Weights of a small GPT-style language model, trained from scratch on English Wikipedia.
Architecture: LayerNorm before each block, learned positions, no biases in attention or MLP, capped logits.
Each number is 128 + 24 x the weight over the matrix's rms, rounded and kept within 0 to 255. Layers, rows and columns count from 0. Numbers have three digits each.

# layer 10 attention query, 128x128, rms 0.141, rows 0-127, columns 96-127
134176124130142129095124104124144103133131129134123093141168111120180127125137140143111107066154
109163180114125158142144108143106124147090081128114085097146132113125132141128122125188121149121
116187147107121076092085120113114180080126105120136135132172090153134157144091157149110163149112
116089085126118141133159132112107151088112160165105161164105151122178132135105117136158176118111
145103155174117122107108097117126126135132117128081151160081132097118164115123075091114115127152
106135137156092134128132135109134147126110151151137145169149110133119150133104126160100097129114
146106159098121130126121124148194129115175118142165106110078122177133115195143153179081096114109
185157093129145078135126118135094125122162148077164119087123141149139143105105160122114144131148
101146164131133143116142133123111143112097138095115110130110132099106119100126106134132126129134
089113127067130126168144140106121137102109128153114110107118108150186123161155145143160146131112
147160046110127201111142092129081132135123123171100131126076093072122098163127120120133126131051
156098126078106157118162062139152118108091141076102089104114133092153115127179125138092118111113
155120129125132165099140145163125136145101135150118126177078128084108180115138127106137153106158
135086167114135148130124147094083157142087157107116090145151117129062099135159120098149167120114
084142148161123114090159100119123152114085091125189119152151136087156123126137123148133132106137
086111137136137157130163094110176135144120123136154145147123109126114143133112106166142172160137
055130169117153116065149186163102138124109137119118093164096123143117172145170165086130110145117
095082131130173126147098144098081131128118095136096130141089160153171098170123151109149126158094
089098144108117138129120110161094137138138103173127171120102127130101132121112123141157138132144
166186134155096132170123124143152158115153117098116103121110108152113122130121100126133129113147
140124135172102155116099107129113125152123186124137100135126171151075148157108078141149136150142
123100122151134140119112157149135117158116129163128172100137095118125120066161102123141134129171
118104118147154138140137090098126118063072101160139106087104151128198109119125141116112165123089
131108117081103108162136113135102155161110100127140094099122171138164109102134111161134112123106
146171112144089114155157143132141125118110155102132179104134131117124174142116142125144161081094
096088145127116171112122110103177133103128130122133115110107091134074082153158123064167139116159
080129128137098160099127100122140166120160132148142124118127159147136141125130129150154111147132
158089137132172142182168133147077149156135131131157125110106129118121087139133108128158135115108
155123112133104157162118114142104141110174114126127112136130146131137109101172155150100121063143
143136106152106139141174106108179136157145117151133116112079164129125110122096117079092125110110
109086136165142144146149126143174134104134152123119118126151083148123135196149116079180120179132
150159129078144094115117080117142153114146128119115137141131151149116148126136128157123138080132
160123145162084100144168148120096170105146100104139120129103145117129151127140103111160151118083
110118140145123104167127134108137164161125126110143112146098117150092084164141132138129102093118
179119114127101128114151132138127156103141179105154125126119124126189093089141141146067105125109
131106125138096141150130173105094141101128152153086102111111126081100092159121165062150160106118
120153053110142103129125142150079158139092126181141103094132123134088137108141100129147086153110
152166154133150095131096154151110093145175131114129131124135141089139163156175096134166104103159
071095132155121112107132113119094154089124146146151139142096099161070136102100132083110173182151
151132115125130166145095082099133123110149119134131141156127143154164156136103145105155108157140
101142138117091160120124133127095140130131100098087132127119149158134135127124152131094073133129
143107171109136111104150117164104178143176112114179169108140153132126134136138119152148102130158
120122068099120162125120111124158122172139155123137138132134109117152120120105102130151146120115
095125139127115128129120117144118141125131114137124081131142084144148114107101141117153108101116
147106095088116110122117140114137090091163140109103131162159132136151133126137165148100123092145
136143107136117096098106162129148126150150121182122168114158146196154128068110173180133109104144
160153118127128062161146122137154121173129118129109109123162092157152143096093168100127156104138
142118093140132117108175135111143097103086105154122069132099142150091122130100121148121129154121
181100105131128120123138115147163106122157157085086151118129088127119113104146157167116135091107
105187181130131115105130157136162130112142154131152154134196127116093167151092125143132105133131
157149137150096107145135133126155140135139108126132125138111123173136101113120079154128174078159
152094152201130138078162166129102109120182132146105168113164115168119150135147129129102161130146
118150178139155134136129127116099121108151111124096124125113125119179111140129117098143111162136
128134073144128176128158125128105149111078138109145120131124167132131071131156129091114137099084
109114104141112155125135087137116104110108122137121126125122172111149121131079151125145144098128
117146128137129114080141150105120093123128133095137145141156163129131112138153079151161129173156
154156078159123152111116148145149112084107157090100144139102162146129174160154163118146116146127
187168125098105063133124110102145097149147135110098119182212142136175145131149113117137152139122
120092138103132134111169141150112111123097107122116106095096115140117146140135124094133137091081
115070129144152201137166131115127121140156169106102124091087160099107131124087128097089088144115
103143133123152140118132093094132116131084137070144125119119151112152101111125163165098152133099
116152101167094108127091107144137117114159153117129124148185061121104149098112142121090112115170
128135120152105129139091164121108077125132154126102137120159120117095151147134123176171135108129
186120120154111062157107090109160154134128087128085125112174155136104119179134120126048153126108
149141154131154085134132138128130111123109149133082156159157132115070168103166108152092116080151
142148181116129148080107134138125102132145128097155136099115151165102123115124145122069108154155
084136101087114143131144127156139115165091146110108088142124061154114123080106101143138102136111
147091171147133123162135107135148146100124100125106115075136145089118129140154131126130146100136
203172098118097099099121121177116108132084123087170140161177083166142113122127127167106139105163
149135129139119112165150160178129110121135116090101118091101092110127167120123111115111125099144
121134123115115095149126158127145131122115146127095126118159116140112138138107115139104153145144
156089110127073168149083119117112107119115145160096116112128097107143109066139144118108163120111
138149127114096133126115150115164110181155155155139117142142134116120117071112142125127139127151
137142089086147135119132136104134132141092107114145126111126106152131130139148143130136135138112
102123145186135125115122156121127111129152096161121095161141127156120134104129129106121122109159
144132085131150116136119099154129133119095149076157140096131119164118115109156112117127114155136
145116119121132090067132123125113158126141125136097124135120113131143098104149123115084167145131
145131120122134099157106137152113106117106172106134168119146161117098140146135111178099162118090
059129124119088159094101174120145132138143152153127131083109164133115122138077113117129134133157
113101142129151112165128141109148160116108121119147130096129136100120128186095129111092119128166
188122077098118154123125079124112137133132179142119105124160135157158154151151131161108090169113
156118106118134136090147109100115110128143129159097129189112152132115113125171126081160137125094
105078133134127121120166179151092161134130136108099124114096131120136146118159127164163175143122
137137112112121157111145109118142150095146094156128109138151114125130101084138117107144135103098
108133124125091138107121120121147114138123108133118096110056146149162098135161115095137127100131
139151155150110110149077164145090098085143113126134152169131114111121140135105104149114126132116
085111155141093159099159150113084143152132107145136126127125116130131116137133140131133168139140
112141174136147097106161104084098155097077115128142112131132131132123137085137086131139154128134
098055127095145167133116124115097123123080124126109185151099126115131138131115150117144104160143
148157113068120114106091166116106140093127152090091128154136142115169105149148115114094127097114
131104132129141149158140126118123139102137092096129106112091103099128126152138126129100122141097
123152130138149151130137138141146143131081145113145150124142145138134107137149159118152118150114
126144085112116132113094139157128128132134170149106109149152109113129159139128168117127103100147
092108134098120113107133141136106139141141143141135147100138129157100109145134130140151109179122
122152103132144065123134140143117153133103117157103102131150155095106129099134135108127148113118
082135142101122170139191150148133123118103136108145138111102142159127140138137110128134094141090
137105147108137070133115148115144098131147141138127174142138119157135113150146119121151167109128
134097119126119129096120093124158114099117162138127173151151148190119134103115141113117092117162
146113105088124145094180127122127135153111182158161138111110099114113146120151098126122113135093
176104122115139161091117105135156107099134109130125154141137126113116137133124109190137133148098
122141115153136134150099124123133094155132129114137153152145137153102135127165138144129088130131
159173099118134094117127132154113132160134121074141103163164167135122147150137139172103129121139
110109170148127118164102169152159127143176114129112139148126119149069146150122136109105120118186
135128068118129121147111134096119099115127102148120141090136113130119133080147100153124105140127
083143122089130089126126107089118084159144112089086165156130121115164145109169148130141164155122
150128175094129136135097080136137159138137100099166093115136126129157126113139130138131135131103
153134124130129171136099185097136138131146084096133125163135133107109132141143124109161098139152
148137102117135141159148112113144100118114109133093116148105106105135094080082160120132120121093
140117137099153092137171154132092114129121157103163156089111105116081084147131119131143121147149
126109103153118156110110109127097183120148112118140110166149121130151129169136145134166124087112
149129136147138132125088146153158132141123145145115128151142108163133153092094064131087137110159
072085122132151133122122105130147138108188113145110129128122135122066160146124099087165135127147
141093134097144165137134133125112103103080114123122113131129122122087131165106133114133131142143
117118075095132174143152137133109156093116118142133112126108144089133123130117106100144089178125
150174163160139100115111110129164099144140118111125124159142062133138175094093150107159151109137
107189075081129123196130108140136115120137129156129100147149124119145127097160182132102128125128
160141151097127125140116140121123130137136105132120137094111096151126149144103135104080133129119
098096135129142134129172132123134163143122142130081153129114146122104138149112173118092130122131
093106194087147102136117106133138118101119103149115127129164134147141152119138161156136108118162
122096163161130112154113126121141141134151119152115104146112107147115134095114122098120127117120
148126157117170164121169116114066121147150142120150146117120132134159166170128128145124149148091
145111103140101160114132100117154127097127138173121133096117110131094143103118126097139130116141
114141104143129137162097091165116125132133136082196113128162103142135127104165130103165132148145
148146104166120112113136131139120151132112150136160149111157111145125155094123141133090112131180
146156129162125110126141118123122179084107142105150164124128144140106116124114115154162141116107
096124142171154114136129127133151123124127103186137138152140090097129145106164117147158137127143
136111105149129167145092106123135129102155160112097113125152132147121106130160139138162117112086
172122171098121130148108090158159085146104141091145115105143144099143118105120123133120117142118
# layer 10 attention key, 128x128, rms 0.135, rows 0-127, columns 96-127
117116092104110170176131138132112126109099130125115099102136164164145092146156130104125118131146
099089142090185111132132160105093116130146170155164144134084121106114157134100112133127175160124
139136087121126215178126166155142101171117126104125153172123152102139102099144130117130117172075
123132158158131148129132130143121114140130129096124137117136102156097161133144096105125110156119
120139128152088155124169144143151121149136156110168157115132105085114165138117141103122151106125
125109122145085146144157135123120118094107114112090107143159129126154108124119095109133130120138
104088110142123090129188136095129082119100129174144147116130125173127123118094107131166131138126
118151109099129100160093137153125121128120118111125096099091137134113107109110225132122114117102
138118122147112122123124113138111126152153162124141138101131125110118110083122141115155112144152
132057161127180119144175129138131126130128150152110106127112135115058095133101152107151108150112
075103148136116139116109127146149122138130165094146137160121108118116102109134103134090146165086
091087129132150130083180178083091143139117096203141156139148144135078135126081107142151147138117
113126140160111104115126092174140134099148158147178141149133107124138128123137121156114131100093
120113115099134168105150127139150160116145114143163117132133136130068139110122110136093121133115
170172155136108105103139155097128118106105129101133165085126135146129111148127116086109114121107
142161154093104163121139125132137100151134145096130142127102141180124126180129133134131119121108
118115136164155140177164108103156139127161125114092154148132112124093143115101095117150106104191
078140146181142155157139140159146095145132159149116129133125118076107122113094133092121117134144
127114112142109132158136102115138114107117132141117150114123137132152139132091097093059142158137
105106112096107093102086066146123118124103090133104096138152167102114105144113124098155161123114
128182135198080140108110157143144168119155090114092117148137103144166116111093093112119166145117
137160120134092132107125072118140147128143121141108136162118145073122108132137106092134106148113
137110124165170189101127130141128096130134136155107121129105148081094129143150103086134088171108
154139137137163116109144157081100099107105122123131096125123128098148143152153095100100145126117
133128120131125101139111152168151160162091110114192117141135143104153117140107147144126107139086
176100145155141105137119142106125144160133091162139148114132156151102114063084130167136117145136
144173143174099114132122132154123091151155106142148159169135114134125170149111118127127146135110
065085106123104135127152158109135137102152125148139137167105084126100118127152150083144123122173
121151119137137170134098119119151133113066146133109116060060122100127136132117101132103139161114
168138163109099170047112150135084108133120099104139123160125097137135197088080114110177170103158
124110172120122088171115199104101111121122125109120148123106154175115137154135090140130113119108
108136119114114067109128099120096171149149115132119124111167120146127132105181142147150145115141
168126129162137097142146086162147155126138103111123073149089109112129138151121133123169130116071
123127175132120104110137181142127166151093108075107162070091130117092159133112137084119137086174
110152135112166159135165100091137158132061138141119075089112126110124114115116161162157127151086
125119107135150156164154139141102153081123084113126093155062136140145139141120103118142145123147
142082184063131153104121143103129122099109122155130151160098132133135109147166115106109083106132
181136076107132120121135082119129130096093150115139116085135160152151090127130134111144135123125
087115194161112105152137152097083117131144152143107123181129141134107145153135112109107096072144
138163095135141128106099134142137104110125113159116085123153162140174135126138116149137125114073
133128114134189125149164147159146106147088151170147132129120077127111133097121088082113121111121
116090104119134078124114167148151117155067141148134098135149105107118127106127155165113119111148
106155102136141154090124180118123114086099113123136135092112137094114122154118113160116097164118
121120163091131142124132120116139128131155129140118091172131148100099134100144128093172102117124
127115112079139108139124145114120136109150088100133098074123154135135148120162112152181120132096
119109122132121096172139077119186118161116094137126121155172130126116145174130093131135143080126
162155124082121079096107120091154168107126090107129110159147165107135103103136161107140183156130
125157168163112082152158130134142148107188123130119167106070130120109091147130109095160119110151
157162086127138154121117099131106125125129109144139101164109091136140125105160131178144116121124
128114136144168087151109121157130072117145101137102136154122105139140133116091142145112116076127
122104162179141098131112098156149180088122102147129074097141105127174119143086152124113113120162
124156128117115124191127116141149053118149159100130104148142112089136125136080116159120085123134
120090058132088109145124147162121137119166133119138125103115156123121125115131108109134143124100
160104126169148180113089146134119132099125113139150152127115115088142128158132096119142112097118
140145096163113162149096120126148137172169119144123106135111113138109118144116135142136152160161
136156163106134132141117148143133135109133098150121081129181131110157138152128116120127114124113
108104109133150129133125111135137121183109154150165139144111113155122104145137100141126133150119
130132097100143140125091125096134110103073132135167111095094161108133101111146183128116137122053
153130135137179105115137136108160127103106147172140160149097148140106094118109142125143110135156
146144100184157148130099189151148093150117145126165155157098131130079135105134109151152161159123
101155118115219167153126129139092131091057099159107128123078173071088142125131128129137079152125
172131184118080120172128086130115153079115096143114136136129115142150100108135101154100141109114
162176103156133070174109146176110128106155116111162149123149120136137123162114123115071120115104
140165112076139121143162174126155157137123151109160087143138110126142087079130125126154101149107
114118130138100086157136123155126116117148137078148098129138092204156100108122144108139154135148
138132063110124150161151145142148143159134157136118140144149131126140083124129099130152120167086
154120156163142107116126124129108101070095137166166148119140113132133149174114144150103161111157
099128129117152114111136150131111103131133134129153152164087142142128123140131147114113085125174
125131141112130074139156118077119157157146130135118123089111191131167150107142162097136141120109
117133120170141122167090096089135106123144140111155120110121151056105169140123149142125111147130
100145163149152160163095073139101159132115106123129093163143128140156120139140140111140118139116
089152155105192114131159125150135085122108091095114064104151118112106143140147122078151155145091
127125109112117133119084120169066126119125108132122129145113120105148102162168103126132108137093
128108141137167173131130134116137134096156157157138131128128158119147118091131138171133072154131
133109111111099134151136149119111107111145090126148129127159142132125147144146124097122151130118
132107155071153123171115123124134143148149120140112128158131146091129119140132182127147152132137
135125149121130117171176128111138129130102139128176144132100146079076123115109172127163117110110
130122129113141084104137102122116156151154101151118109116140109125114110106105159127110118165140
139186115131085127094128121131167099149158144118098175154146076114154139112121110151131109117142
114131150167133179115105127140090123184200131140131166156108144170141153134128119150141104090159
128117140095164090113131155126116139105127096148155140146121133124129131085164121140147159110125
132155112115066105134135143164133182133106122172144101130143141127111161134094102132116147168094
175098151168146166166149096129131146134143167116110147150139118089099109133089116067121128152163
086117116107122127116096144100102128115119159200131134118112137111086105149092139131112130179109
135146117162175157140140153097064065118124106141155118136160114110115117105073128137165118151105
126160084104122113094118052117137128135132164113141107142150124127157147085141173137114132121092
110139088134118104166150089154139124135135166131120186102153123115131107157103111146160110139126
137097150143151112161133115147130147165160119101112149111124144114093150130122109108136106136184
124129135156142094118137099133146148142150132134128117144109114133096151165139125112136122127157
148193090110157161130147114099155146109099137142133106114107117125122093091120149135125087164105
127123126143142125104120173136146095165102157124143138128086180119103132116132139114140125138166
142132177123121115108103116102162138109126135111106098115097136091126123094124120129134128143107
137145102147097127181136100087138111141150095118121118089175133146157119146141095143126136127133
152149154176122138135143140145135131133134129140087131169119118153148155093088129138109139092130
157117114094115166130078116142140123138133162096137108130093146142157143138131146104097131110125
085117115135159169123127154107106107125115138174095173142118150107123114127112143098130144170135
120150144143118136144130163137130127126128080112128094151143153111136168136128108128143115158111
112178137074115066123143137125129131169193089130152153129117098108141163119142130133121167129152
097115177162119110109153130110110106117173098113125149152133115132119151125089108115132150124162
125151087053113116128153091145108160123113156141160095108112129151124106102181132131132094121144
149147144087133117132100160148137123083133141088092108104170122107191142148141145129139155149129
123139131104161156138124115122142126129090129154149120133123133107156122136145159127138128120098
129122122116112137158122150137141090156140167099135143146142123139170095160174164130116126113158
140133122124108180078141149158138148106117110149127088119144129145154132152119151108133146154095
142135120137136151122100127121185124104090095119130060084101171140141088160090133131123138108143
102062107113133133150170140101139095122097173166090076118122125103124107131149122112143127116126
121135134132124167091109128137136114137118160087123150113152118130130120090123126132147105119139
072126156155156163100122160120134152146118101131107096104120137155117130167145113091135143144166
138127169161147119103132163088158148125157121138132138159103170133169172126089101083133106152134
108160131125122128135113134101134107144159149160103148066141151159156096153111128122139163136169
166133143117106064135123110126073138141144119091147146136180125157120171141145141137123157090130
135149153134086137117130177143131094147153165125124114210162099140116136147116110141076115089159
089109138161113154131123146106135157134179148154126109129117126153122130121115132093102116106157
116150134134147142127120134135100120162121173148151148152100101151084152128155089134102123157098
186169117087080052165080098167111113107085093112143057108189154161163109133083160156116140090155
148073148092156181128088159112109095112067102148147118124137127086149115143160143127131067136078
129108108146171143150137161114133121175129123115144152116135131121130078141126147173159128149154
121115161147074158128124145137142145130138128146116154107114097145103131097131095125166104120128
135113078135167120132083124118081127112149110107132102152116158141131094147182140101124110133115
120109098136161172134131174140124110137144124137157123120164090100126109156151120161097130138138
119124072138096111119152159120175141114150111216140164150143131124142104140107086094131144133148
079115140110167067106128122117136078138175121119137106164148123172153129130142129129098118137141
138143194175094095121139190097095089095126097141120127084146150091125165141112124138103129137127
134123132116112103147112131147119131152155105134114148109124136140156101168113139133153149139096
170149121122108088130116122128123102158117114154130131088111110123148159133115127117078130142132
135075163125096110085144104128087131136186105108173124103089113146094141146154099132131141117133
113131106102161147173150145126144104119113121132115140127103149112135137129146124131097139173148
079129051137137103120152150131117145136093088121113125104110132116093136189144153154123116145142
# layer 10 attention value, 128x128, rms 0.181, rows 0-77, columns 96-127
085152166164092175133119130144128145140126159108161137149107138124126158162153145106110165114106
129171125164136144120140124163142099120137081133155203155089129142112133142098148141103146105083
111110119147128110108097123113138157105151121116150137111124091165135123150076127155134147126138
107140186131113128151110146148103137148154129114159084149112135111136123145118105113115155121130
107153148126134144130076132081108154118141158070126147140123105131126109128119157143140139139115
115117126102169114143114175143191118127124090121133132147085089133131178108143102124134146211115
121119143126126082124153134106171112154133063153132122108113122105099146173148130140158116154123
121116096123133140102107116132115118134130121156128101160146141151110144167114151111132105140159
135133125120189126143115124125104126152125141128117140108075128167136116141137116134185124108167
160153111143162144137084091091189129167144161127120084154114161182085157156106085137151110130115
127141126085121144139178148148130156114145120109081111162129081075106123105118109132119133110142
158154136132172094147133164127085145127108150101092064167177131146117108159159122127154067126152
113160140113128184096123124116173117150159114119109136126160114120106110124128153145140132100095
134105158085112144143141170133107106118128154102136112149197137116134142148092155086137088109115
095124146105133126124134138124125155096154156081176130151126133108123158090020109152203096081112
143085150115114122203158140122126099107138099095114081121144132107129089132126133145154133121108
136153135140116116116166150150126111111097095133081126120099116123129152113140110134143094114147
123191145133121110099117090182146146100115139148110115161112143161071102149150121094147116134135
097100140130111076127173135108136141145151162126112134144124155117123096117129128112134143142143
124134131121134146160158110142142135079143120118111100127132122172128140132069125151140123111122
143100144105123100122113147136112090113126165158117138136157109121129118088089132091154113142141
110112110130134125153144143137131106093128115102103106141105162124125144091111132143174152142088
124130108119108138135137148144134090177155116129161125102098128100132149128146124178146157135101
121129101083138106107127145152087130152152130134138126140156111120144135163108144149135124155118
125124108120141154089129147168148139125129155106118153146141111103143070118170148094149151161135
124177183153130088182123162142115153075122102174144113139135103146166142128121111140096160135119
140157140117112139115123098140114188138115183116114166120158126128130084143176144095082156100173
122137109122192107115139159101140061123084175124163093147130124179159138134102113143107129108112
122147163131141121118167166165118137145176120127122158126104136101189095142132100117142107157131
140181159132157144125105104103113145171127153138141169127118175120143082129077077110107111090082
111180157094123133144132159150139175122153137103102143118114096123119126134138088114111119105135
168127113170090131100054134132147152133087123115152141115169167120126123132124102108097122112138
132130146129119115125128145122119137145148093082107199117093120155137137120126122135147087091123
085136114145126140140138104133102150115111146113140126148110097111128121093098181126091137129123
143146099101128126135106119067126136102126163143126176130092117126130116124140091129138129117155
130152147167068161117084044123165163108125159131133150164156141126128118085161141143127135143098
136133136132124185168186122136113148112120113110100145153131136139151162155109157118131147138127
110150137107149118106069077107099150082105141162162152117137102157157123081127124116161208171150
114113145152117131119114128156115124103164136089145128139103107108153091072079171136143138104089
118121111129143143109169104163129134107142168144086112123124078098116083078117154125155136148104
112154130125139127130133113124132149151100082108157099131117133159152184126079105105140077147163
124147139097123118117138168129141120120134091144116123091149130127148090151145144139077156130134
130119128166119105089104139127149142146150154141133137118119173149115146132128147129172114092103
169123134137126145160168151141126097157183046127094125122095176090129136095164118173075132044083
140103140101097138139128144105172174116114161118132151083121169111132173119144114145125117123132
112128135134122158133129079148124125089121162119134154139134162162101109137066100078159158137144
137143094077123149121165106165141106163101110092101191128149119085085175148108121111141102134108
164149129157111079162128132108087114110131141128120131141111143089182155145157116150094119110149
143114138115125106141136142139108152121147172159064132114117143114147130068094128135162122133123
104130102173100113122119122135100106152137145148154124115144175155121127154163116119138117100126
128131107126121162109100132135127150120113117125121145139089072136145099107147180157114174139100
155120135144098144123127097120123143121151087115137121102112129108099146153125080142152122162116
148095150145105149179136133109118076118162099117177088145120117152169078097172109142151135078094
130144133114131152094086135116157107155135105115167146142138118151089133154128104160107105162122
097163147110130144079140123092145166133130146132137120155166104100118123141157129125108103163144
144111102098122111106150079121110087144165112174148103088067123168097145111125132128161121160185
091153078160081147108108118130174103132115123154121142106112094150139151147150117133180146188114
129107153084147126134130176128093153125197105110152075146119181123119194125118130140175144098095
110101137077106098166133144153147122108157090174104133144104137155111125151148173103133137158136
142099120119153143104185140106089125103151126089107139173132133109109138152144163139181130131131
146066121139075122156106137128144098123099112132145124094122125164098167125099171105162096114140
137126106126117141106138132121162147143106090133138140140132111110136160138137145117110121124131
098156116153100157115129130152113096106160135090132118135125113109121093142121129122159130120121
153151119120135104148133133112128127139125133095132105136109195128120158155122092163109140107158
126146145127118094130113128127160135102144148172129111140151134166135129127136115105103133154127
142139148141122126089156093154126083141168116133133157111135088075120115094146128155139092161140
125110119167170126095118116124137097128110133150157117071100137116155113103131121153138147087134
127136142122161117117082148103122103145153137105111129109142156112132160116111136162118102106121
160115164123136133109164095114122128122133152109164083115117140129120128122155105155124114141119
134148117116156130150107098112146139119135092158140115158118143135130118134128120108107145159111
133108101132149130166107206118142156096113092154112067132162115143167150182096129142127096155103
115122087158109136141148176144145076140110102119107154143108109105115144111096148124194110140122
101144130126171074165129111132095144163122125119120132156118164165156101101092096126083139145153
102144145144146127124173153110128133164139128113082121119138107104146098170153095147108125123125
138142137145139102138154137102115112111149155140096162117140136098148141151112132132150102147137
151106139136150132148135122092127131139177116160144101110116146091141159111155125161111145136119
136099115149160125168131101162068132135108094122163115119125160152162103133139128127092128112145
116142140117144112113117115139140174145104112156123104139162119144114157102133104119140157147146
# layer 10 attention output (transposed), 128x128, rms 0.156, rows 0-76, columns 96-127
137096145089126103140153153160138128118159116188142121117124113123112145123145098128096115118101
105065121084123132174147121067113152092150098158155062158152151138094108135111151083155152138160
131160152108125143096136138140177143123139132119127108152152115161129134111128155133139103141115
154111120100131140133100144100162106108114128159110132121064130118139123096139105124150094134120
145117114147140142100085118151136110110099088132135122146129171134159169125162111159145108166155
136142131113137146126105118115112083178113133081172141126079133119134094124107094135075162072161
164079096140102118146148114143140135121136182091188125101122138146126131113173131149088121141106
165132144157130176093071131113139149124181115116144106132088096093140148139132158165104120122102
098144136075115107121167078113129141172110134118112099106175104117147150078172124103121111135164
126062070180100134141156083115102178105121139152138127097127164101173097092094062141092097195133
121149115120126129138140133097153109137105104130088142082095113149143092163093100146142143129149
151110114100086156117141118120179147164143129138109143141105107125177095104154113148110110138158
064131072129149111179143098117110111119116148168130110109154153177131113100122109119132120109145
131106120134106190079125077166091106128144142144139128164135128117077124126194090142093118099115
040156141078073185109111105136163113142116081127105123149191094121121184125146133169168134122085
121177128070143113119130132115134153173092139105150174130161177101130143088152151146142128173090
133104121117113124137147117100144117113134154163068088140149154138156116136083157143099171098147
158096111104112171118165113132148195116123154122157089111110092062134081154152119142148123157083
121115085126162124140133150119181136150149145111124146130116117101121131118166116113136170168097
128183123090166158098121085109110171190134153113116101157109141125113130116150119123123114154113
074070124126147141129142096103131089134138125124108105144173143054180124139128113117121121117145
104084154150114182092111089130111092111076139096131122123130178129131096114117102097114159163150
111174157122107085109143127094101145100115129144128124117136153135119129101061139129142168144115
074117081127132128100109090134161101151138150128094135172130124128158102116122161108120133095137
135138139131117079098107124160179139091097140140157143122129120151128101130106143100119126129148
102143121106133146146156141155102125147141131118158131161096108142140128181130151128145102158156
144108131161152086120110123158142119135116118150139121130171062092177116124145168131225109120137
120133151148148200141119124078112149124117121101093134162120141108138131113147063099117138114154
112136131107072133093123088089162099119137104149112094176135139133116146144135180067155106129159
126131119155146168154123103164135123099168095144143113120163158112153160156127134141150088114155
102103099118142187191116121101120096106140143150114103129117106142142131209110149155113121138135
121083146110151164114156177173130105116125119126129137116162151084168135149155135119175128111129
072113103130161171163097127094090118141138133124086077159167081168110159155181161090101116148123
137148120132155127114100165130171103153169135115153106120048155106119126095101140144156114109150
117116095147150146154143102142097111124136119080112127104114093108161151169162131140099099156117
099128155158163093178120095176099127130124101110135166082103159122105124165139081111148108158135
116128131088159053112147123162109151154164084136139144126132159133113143132126167154100123112128
121124139122124096139184112158155127145112105060138110100125086078154165090082148167169075141120
123153134102159167105111122124152161133097122160117122155143149124129119104093151125166129163102
087101138130119095105130126083120129166093143147095126107122098150138112138108106081143171125157
143055125112120209159120136131117144138110158129114161127128141152120145151141142150123088109150
151148108158132152145085152126175125101095137090106123147098159119137094118079175112146074116118
133082139146109134118114106113138119146129127147122135137148153126136126124132133104125157140116
099139091116130093146096159147133141119112141169143136168145196120148131158133133093163151139127
124103130127106157164101121149131089105147141124105136126154069124134134136102135155120142172105
129109123111132096155101134127167111130141133109129078099151120089095144110155123133162095100131
126153139152109152151095099120099143108159119177168075107167089125067101113076177094107187102152
149108141128166114136131131133137085149162141119112178155126142100162166163122113120167162172140
122120111106124118142148150063120106106150150166085165109168085121125136105118090087134124153111
112131159088114079114140157174154118169187110136162130098130184105150154163137114113148151176124
110157153117117084090158171141134134119121085138139123141138124152136111100120154122156163107123
149133146084130153095121149135117173161150153173137153107174073158128109127126145204141103134109
121092094119163112107131108109128185148112070185132124121098200133192130156114102140157108135152
135107142137118142127118076137122169131123165176143146155161123133131105107154118138117105084143
143131134175162117164147136112071132138152164158167120128103097141092148134163174149124123132100
133117093101135107086097129135105144129130162104083116104161106125134138145100137164073128137103
172167207100157098115105156130093155136124118077124120100138159119086128161166112093103088120130
072107104086136183115146113136119042113129162147126143144110162136187130154120184118080127120123
128146090115148169154132131131166171156126135113178147113093133096105069136108133109118116174106
163150126185069091103087104130133140102133105116121173117117136149107120105106142131101178091097
100113145112104152113130141167136144151106157100118156119165112134098133114150095158090136148073
164136111139111159127143130119133126139148139136131163135122119153095128114114143059123148103127
112152150094143103111116129100134126110119118155123105130123159145139169162125133127182113132145
108182138115081152127127109117115155142125126202102173132160129119153123088067118099162137191171
164121096163111114145119142178164112101138143132123143104095129118130148120105097167105079095108
104148157163118074145133138127133135148125108153112106128117156164140139149116138107119133090156
131171132109080142116129100106143139143146141122100058126158113119133136105140106091131146117116
140139131146094154130113106160089133137166122138105136126094165171107103105119098129132121113151
120173128131154154103128105130137169152130137150120133143108123151140159099107108118162112132120
145130097111141176149114108141106136136161123147153124155123111125124146147166138115139097154081
154149116102121188111110155126146105138118158114154198123123120122134080105167119147097069127098
110129160121117110129130143155131172117085115105117133158147096101128126108118119093087178127141
091168139126155164145126116152132117137104125112144115116130143127120104136092098131171093156128
098107122146128101102124104111115124092150102156126149145126154177146131111116101131116133128102
139116148144135112117094099124121178104124107149138144184162111093128154105156118151101126134157
120164109112126147112150157154089143121099149122112119129126151123164135128142128111142135136112
086145129101127139105156117155123155160135173119175130143108127159124091108116148119160102143128